Each number is 200 + 30 x the weight over the matrix's rms, rounded and kept within 0 to 999. Layers, rows and columns count from 0.

# layer 6 MLP down, 160x640, rms 0.209, rows 0-40, columns 160-239
186,174,230,165,129,182,228,199,212,193,200,217,223,147,155,170,271,183,184,200,166,230,195,217,222,155,214,190,170,232,244,146,204,206,197,166,202,207,173,184,175,189,259,163,184,240,217,179,172,236,224,250,209,295,201,254,186,216,239,237,172,222,221,144,228,202,191,163,238,236,185,192,191,166,188,156,216,181,215,192
190,160,216,184,171,175,191,148,205,182,193,164,181,198,167,213,135,152,226,218,184,209,165,185,269,162,161,216,202,200,195,204,189,145,207,175,222,251,171,247,266,217,185,216,230,200,211,213,206,204,181,243,220,224,211,163,168,207,212,205,213,186,226,208,176,175,196,222,216,191,230,222,201,190,179,197,211,249,200,180
214,160,146,200,203,221,252,175,248,218,176,199,241,189,180,258,194,202,156,199,212,218,220,184,221,177,223,242,221,167,188,179,210,233,246,187,208,192,171,204,260,186,212,201,206,251,200,164,205,228,263,204,242,214,150,212,206,163,190,173,164,131,224,165,171,209,153,232,187,209,173,191,212,180,214,181,206,230,159,168
203,218,246,187,165,201,156,190,228,162,176,218,190,178,215,210,204,151,165,171,198,188,131,195,211,171,161,208,182,232,217,206,196,198,227,168,162,169,244,231,173,141,227,207,193,210,220,224,185,168,144,214,199,264,216,144,191,228,252,222,194,215,206,207,203,214,201,237,188,176,222,171,186,245,199,202,202,238,150,210
217,162,234,211,179,184,204,138,214,192,196,199,229,223,208,196,231,170,178,208,224,125,194,223,176,191,122,176,164,187,137,210,152,246,202,202,221,196,200,219,203,188,150,201,199,157,180,181,187,191,213,227,217,212,244,159,233,175,222,155,266,236,228,167,252,175,187,210,276,199,193,187,196,196,175,220,170,145,214,203
157,216,250,198,258,233,168,215,196,207,201,226,209,240,201,222,204,93,164,199,208,202,181,178,228,219,263,182,155,164,218,208,274,230,229,226,202,176,208,215,155,206,198,214,211,165,184,167,196,241,201,192,235,201,196,202,231,201,169,196,228,185,186,163,195,207,189,205,243,158,212,179,165,193,202,206,230,239,200,208
177,194,183,170,204,211,221,206,233,224,175,250,197,151,181,181,191,178,219,135,181,223,183,234,211,185,206,228,234,165,217,222,178,221,207,210,156,225,286,161,167,196,179,242,218,206,217,222,218,217,171,204,216,168,198,117,227,196,211,188,208,194,214,202,179,152,215,199,164,162,216,186,171,185,253,187,178,270,180,191
245,201,194,162,186,189,257,165,181,229,173,162,159,250,203,217,193,164,220,236,192,222,200,195,199,189,213,179,229,144,258,195,192,181,187,165,183,142,230,135,216,216,230,169,220,219,135,189,209,145,217,229,187,173,234,152,204,182,240,186,231,211,227,164,172,226,187,174,189,193,187,212,193,154,216,193,168,207,147,190
155,191,170,205,195,201,235,207,208,117,170,170,252,177,205,190,234,202,214,171,200,186,227,172,197,169,208,219,207,192,250,220,200,174,220,244,190,219,216,178,209,249,267,192,180,196,168,236,194,189,196,135,294,183,212,256,215,201,171,231,224,165,161,231,153,154,174,162,228,174,176,203,149,249,179,244,186,212,205,206
229,201,181,214,182,209,223,216,204,188,195,209,183,214,189,168,223,203,199,195,192,218,212,187,237,164,193,165,194,192,164,220,200,185,226,205,230,201,245,180,232,198,187,233,220,176,234,188,255,134,185,217,219,189,166,234,222,204,211,212,162,156,207,187,203,216,213,248,198,243,222,184,202,195,237,253,184,220,193,182
191,230,225,212,194,175,252,197,195,236,214,186,237,216,178,226,152,238,193,220,190,212,257,210,210,178,201,171,198,151,248,172,244,249,182,224,173,212,246,192,168,271,179,181,214,177,159,226,232,266,207,211,200,150,205,160,179,235,159,186,205,204,217,225,196,215,193,196,209,207,189,194,216,207,170,185,239,164,179,204
192,212,189,180,168,171,227,215,241,189,191,171,269,200,189,213,235,231,202,159,206,188,196,230,186,281,251,223,186,197,220,169,218,195,236,180,157,242,237,219,222,207,217,240,218,202,215,253,200,205,195,152,159,280,177,129,190,241,194,135,243,142,195,202,221,197,151,196,239,185,152,224,169,218,167,170,189,202,152,216
183,208,229,243,177,201,234,146,195,156,226,193,206,227,178,292,188,135,156,198,177,170,161,194,223,242,133,191,227,186,199,183,195,184,179,169,178,215,221,215,186,191,199,251,237,203,231,210,182,201,231,131,186,228,218,155,204,191,192,224,262,191,168,210,230,204,163,158,145,241,198,211,208,198,203,161,233,230,222,246
188,214,183,203,175,249,175,238,184,219,206,239,244,242,202,176,237,207,182,157,166,213,200,161,237,224,197,228,183,206,220,181,208,196,179,201,226,206,220,142,222,178,205,210,183,201,135,210,241,208,149,229,183,207,219,159,218,202,177,219,196,211,222,177,191,204,218,165,148,187,237,180,203,212,178,175,255,211,199,257
192,220,190,221,221,213,174,184,156,165,205,218,254,193,207,202,228,221,151,204,249,212,162,221,210,239,188,207,251,167,209,269,174,180,164,199,236,204,209,181,237,181,217,224,269,224,183,171,197,197,201,216,209,240,178,116,236,200,101,212,193,244,218,212,269,209,209,215,276,207,198,190,230,184,231,242,226,146,177,198
204,190,160,166,240,212,240,235,180,232,219,221,171,200,188,231,249,131,229,175,214,194,237,206,195,174,264,206,198,174,205,188,148,212,193,227,176,235,164,216,164,235,224,225,189,320,213,210,244,126,210,201,182,225,185,247,195,214,178,223,224,206,187,211,187,208,169,249,237,218,236,237,223,198,209,181,230,190,187,248
208,221,206,198,200,217,167,171,180,214,232,223,253,137,200,184,213,272,192,228,199,188,212,197,218,256,166,169,152,164,203,199,150,227,218,240,197,198,200,227,191,183,191,168,257,184,185,219,210,193,259,220,224,176,254,208,183,215,190,180,187,216,242,249,182,264,233,168,232,202,237,233,175,189,236,185,212,205,226,216
224,249,202,199,225,236,174,219,168,138,162,215,191,158,220,208,140,216,171,233,169,191,228,186,187,148,181,193,213,171,208,182,226,174,184,186,199,181,153,143,252,208,237,188,180,242,233,228,162,235,192,186,207,249,190,222,173,176,208,208,183,122,187,202,181,171,155,233,214,185,206,255,227,199,188,185,150,161,151,217
202,172,178,183,201,195,200,199,202,199,196,203,222,226,219,224,188,174,185,196,190,140,188,221,190,224,164,188,166,219,194,211,159,123,197,192,233,226,182,191,219,246,190,201,182,285,174,239,198,118,251,217,225,245,189,199,241,218,175,255,216,194,243,174,169,188,217,189,191,194,188,229,279,205,282,211,186,227,197,185
205,196,220,201,208,213,191,209,205,126,185,170,176,157,213,233,153,222,204,203,184,198,187,187,232,146,157,238,141,181,172,212,161,221,254,174,169,260,118,184,217,192,202,166,142,217,204,177,230,209,185,200,123,236,172,227,255,200,180,192,222,191,199,194,213,186,215,194,191,179,192,220,179,216,182,209,201,186,208,179
207,178,197,185,197,214,165,180,186,220,190,191,169,160,157,233,250,215,244,194,202,133,239,207,186,156,176,181,212,265,227,198,172,190,224,134,170,235,195,199,208,186,184,242,214,158,182,219,203,188,245,196,167,223,211,159,209,150,171,238,228,179,214,247,227,195,221,221,152,259,205,197,196,171,215,224,196,183,225,212
250,194,183,190,203,217,172,194,244,175,210,197,252,202,193,186,199,215,189,229,238,290,208,167,209,219,257,236,229,177,157,227,247,192,234,184,177,211,220,164,199,192,191,187,213,167,125,222,197,159,221,177,197,181,212,186,226,218,191,168,227,174,171,171,258,202,200,202,236,172,231,206,186,217,218,230,199,192,208,197
151,188,170,166,186,231,157,179,232,165,200,178,199,224,211,200,250,225,209,218,207,196,124,150,176,187,199,183,212,206,220,197,202,155,213,172,208,168,260,219,209,153,187,182,216,195,173,165,208,182,210,206,212,210,267,254,245,199,168,217,162,181,210,211,216,187,208,234,138,225,169,200,220,228,162,174,165,161,228,145
214,225,186,193,206,172,216,163,122,221,216,174,216,200,193,156,250,253,184,138,233,197,217,218,224,210,270,238,217,209,193,165,170,224,187,240,135,217,225,193,208,225,240,151,175,154,228,200,214,183,213,239,200,173,194,207,218,180,210,198,238,165,196,180,215,204,232,251,226,194,190,266,190,263,213,164,159,211,208,215
241,204,192,192,225,209,193,232,186,214,202,185,215,206,191,212,216,176,161,226,196,163,228,172,217,163,242,171,244,264,217,188,210,222,195,184,242,206,183,185,146,167,167,187,193,171,207,209,210,147,207,211,190,240,178,181,226,196,217,230,224,108,213,222,216,238,186,195,128,248,176,145,181,140,247,246,237,228,206,205
213,183,130,153,215,178,197,199,189,193,211,191,241,240,166,183,210,165,176,218,199,176,164,199,205,200,181,166,205,198,189,223,211,258,207,201,191,215,236,189,271,192,192,198,236,189,128,173,170,156,245,248,203,206,140,194,165,191,216,213,168,213,189,221,194,191,147,172,206,233,241,190,165,179,167,196,218,213,207,225
203,234,190,182,184,229,201,158,204,228,211,197,159,186,223,205,140,216,170,249,169,273,204,176,189,235,219,179,211,188,252,203,235,195,235,236,208,253,236,196,224,194,241,208,199,245,218,193,201,149,168,232,179,111,231,179,241,242,235,262,204,196,189,140,176,235,203,198,225,171,160,179,200,170,250,151,213,270,172,183
244,204,271,194,242,192,219,173,181,203,187,174,205,183,200,187,204,215,170,164,200,234,172,216,238,189,217,157,276,217,200,255,222,205,161,160,158,181,170,247,258,211,260,219,190,133,197,216,236,212,202,218,208,179,197,211,214,198,216,165,206,162,217,130,153,193,186,133,205,244,231,181,196,204,178,227,135,230,206,206
229,175,181,214,215,193,155,200,137,198,199,207,198,208,202,247,169,177,176,224,205,203,196,205,203,209,202,206,232,238,203,175,47,220,196,180,192,167,186,172,181,154,152,164,157,141,187,183,215,188,182,228,187,182,187,204,195,189,201,146,245,173,203,282,177,184,230,182,183,164,217,246,262,191,189,187,208,199,233,176
206,176,194,218,194,171,212,171,202,158,230,198,188,200,184,175,255,256,177,175,169,263,171,218,228,236,213,242,210,154,262,203,188,271,210,182,221,216,217,171,180,237,152,189,210,184,162,234,176,124,211,212,160,217,191,240,192,226,225,206,189,166,245,217,163,183,243,213,192,198,192,249,155,180,162,201,180,192,180,184
226,227,209,167,153,206,172,199,150,149,225,248,180,217,234,175,210,240,164,193,198,182,199,215,210,189,154,227,255,194,243,186,220,205,134,204,167,163,269,149,234,175,255,230,173,237,248,165,212,189,130,163,208,195,190,217,202,218,217,213,210,211,196,116,184,239,215,188,264,230,173,232,192,152,237,176,167,234,232,224
176,274,236,222,204,181,211,180,249,208,185,192,221,254,208,175,202,262,226,168,202,246,212,170,219,238,248,162,234,171,192,242,204,251,197,209,193,149,197,163,185,185,172,223,201,170,209,210,196,170,211,188,226,158,228,255,221,221,232,173,193,224,193,231,235,195,228,207,178,142,284,203,134,205,206,231,196,230,190,182
222,195,170,210,209,187,117,231,233,199,195,209,191,212,207,222,177,167,197,285,213,214,191,199,191,251,268,167,196,184,214,182,154,193,243,149,223,216,187,216,210,192,203,236,195,206,217,157,196,243,199,185,198,248,195,191,254,225,207,252,253,185,252,161,238,183,229,236,246,187,206,207,204,237,158,178,244,216,251,202
195,156,217,202,250,176,265,196,196,198,203,159,169,218,236,215,173,178,155,212,224,203,215,235,199,161,217,160,180,197,225,174,198,255,155,210,163,220,179,186,173,184,248,182,183,199,225,189,176,185,195,182,179,285,231,206,152,189,161,153,220,215,159,204,135,169,226,221,203,212,186,206,167,234,245,190,198,176,202,164
227,220,197,214,175,188,193,202,180,216,183,191,212,217,225,232,190,180,158,202,213,211,153,205,179,233,186,243,151,162,186,204,160,206,194,225,210,186,167,246,195,196,171,190,191,201,210,187,183,188,190,203,190,206,223,197,217,161,242,195,238,200,171,217,175,212,155,172,219,201,223,178,204,224,162,149,154,217,159,206
190,191,155,176,206,226,195,220,198,158,192,158,189,157,162,201,212,142,188,198,198,221,169,201,191,258,229,230,215,188,191,187,191,208,194,184,179,188,216,246,226,250,167,203,223,235,232,208,195,200,180,250,228,217,223,169,200,224,182,249,140,250,161,242,259,199,145,222,180,215,217,224,229,188,195,183,193,184,228,210
228,166,181,172,219,217,164,195,159,193,185,176,210,201,211,201,231,202,192,220,223,210,225,223,204,175,248,117,214,200,210,171,203,208,187,201,204,179,198,184,143,225,149,179,215,198,217,194,164,223,202,206,231,211,212,268,212,188,185,182,174,125,212,174,161,220,153,193,206,182,190,199,136,176,205,182,211,197,208,220
217,139,219,208,224,190,230,136,152,185,216,196,215,154,178,211,237,253,193,213,197,258,240,214,186,198,211,162,248,230,202,166,234,203,247,146,199,205,221,211,175,185,206,220,204,169,260,188,213,251,240,229,220,243,185,243,191,176,195,182,162,205,260,156,209,201,193,177,238,230,237,207,237,225,135,178,187,189,186,204
191,224,194,181,182,224,212,207,192,176,212,206,260,202,229,182,247,190,211,186,201,179,212,200,206,164,271,219,212,201,232,256,174,199,234,189,199,306,181,209,235,227,144,263,240,181,165,203,179,215,151,225,234,284,236,180,273,197,192,256,180,227,210,180,193,184,168,243,182,204,204,175,214,172,213,259,173,195,260,185
185,180,169,191,179,203,226,170,233,196,162,171,156,183,195,202,204,184,225,171,181,207,145,188,158,181,154,207,223,179,273,244,234,179,260,190,159,233,167,216,194,159,216,202,188,189,157,225,186,226,208,190,225,167,240,227,192,212,175,166,209,139,201,147,216,191,167,211,228,175,190,190,170,177,217,235,182,197,209,173
205,166,181,171,228,212,176,265,197,146,214,205,211,217,211,225,217,233,240,241,163,227,214,189,198,225,246,177,184,170,187,239,253,201,219,235,207,216,200,161,205,205,180,203,196,197,257,240,170,215,193,154,215,174,157,203,201,168,215,251,174,189,169,211,198,185,185,251,271,177,218,204,211,207,191,200,198,222,212,199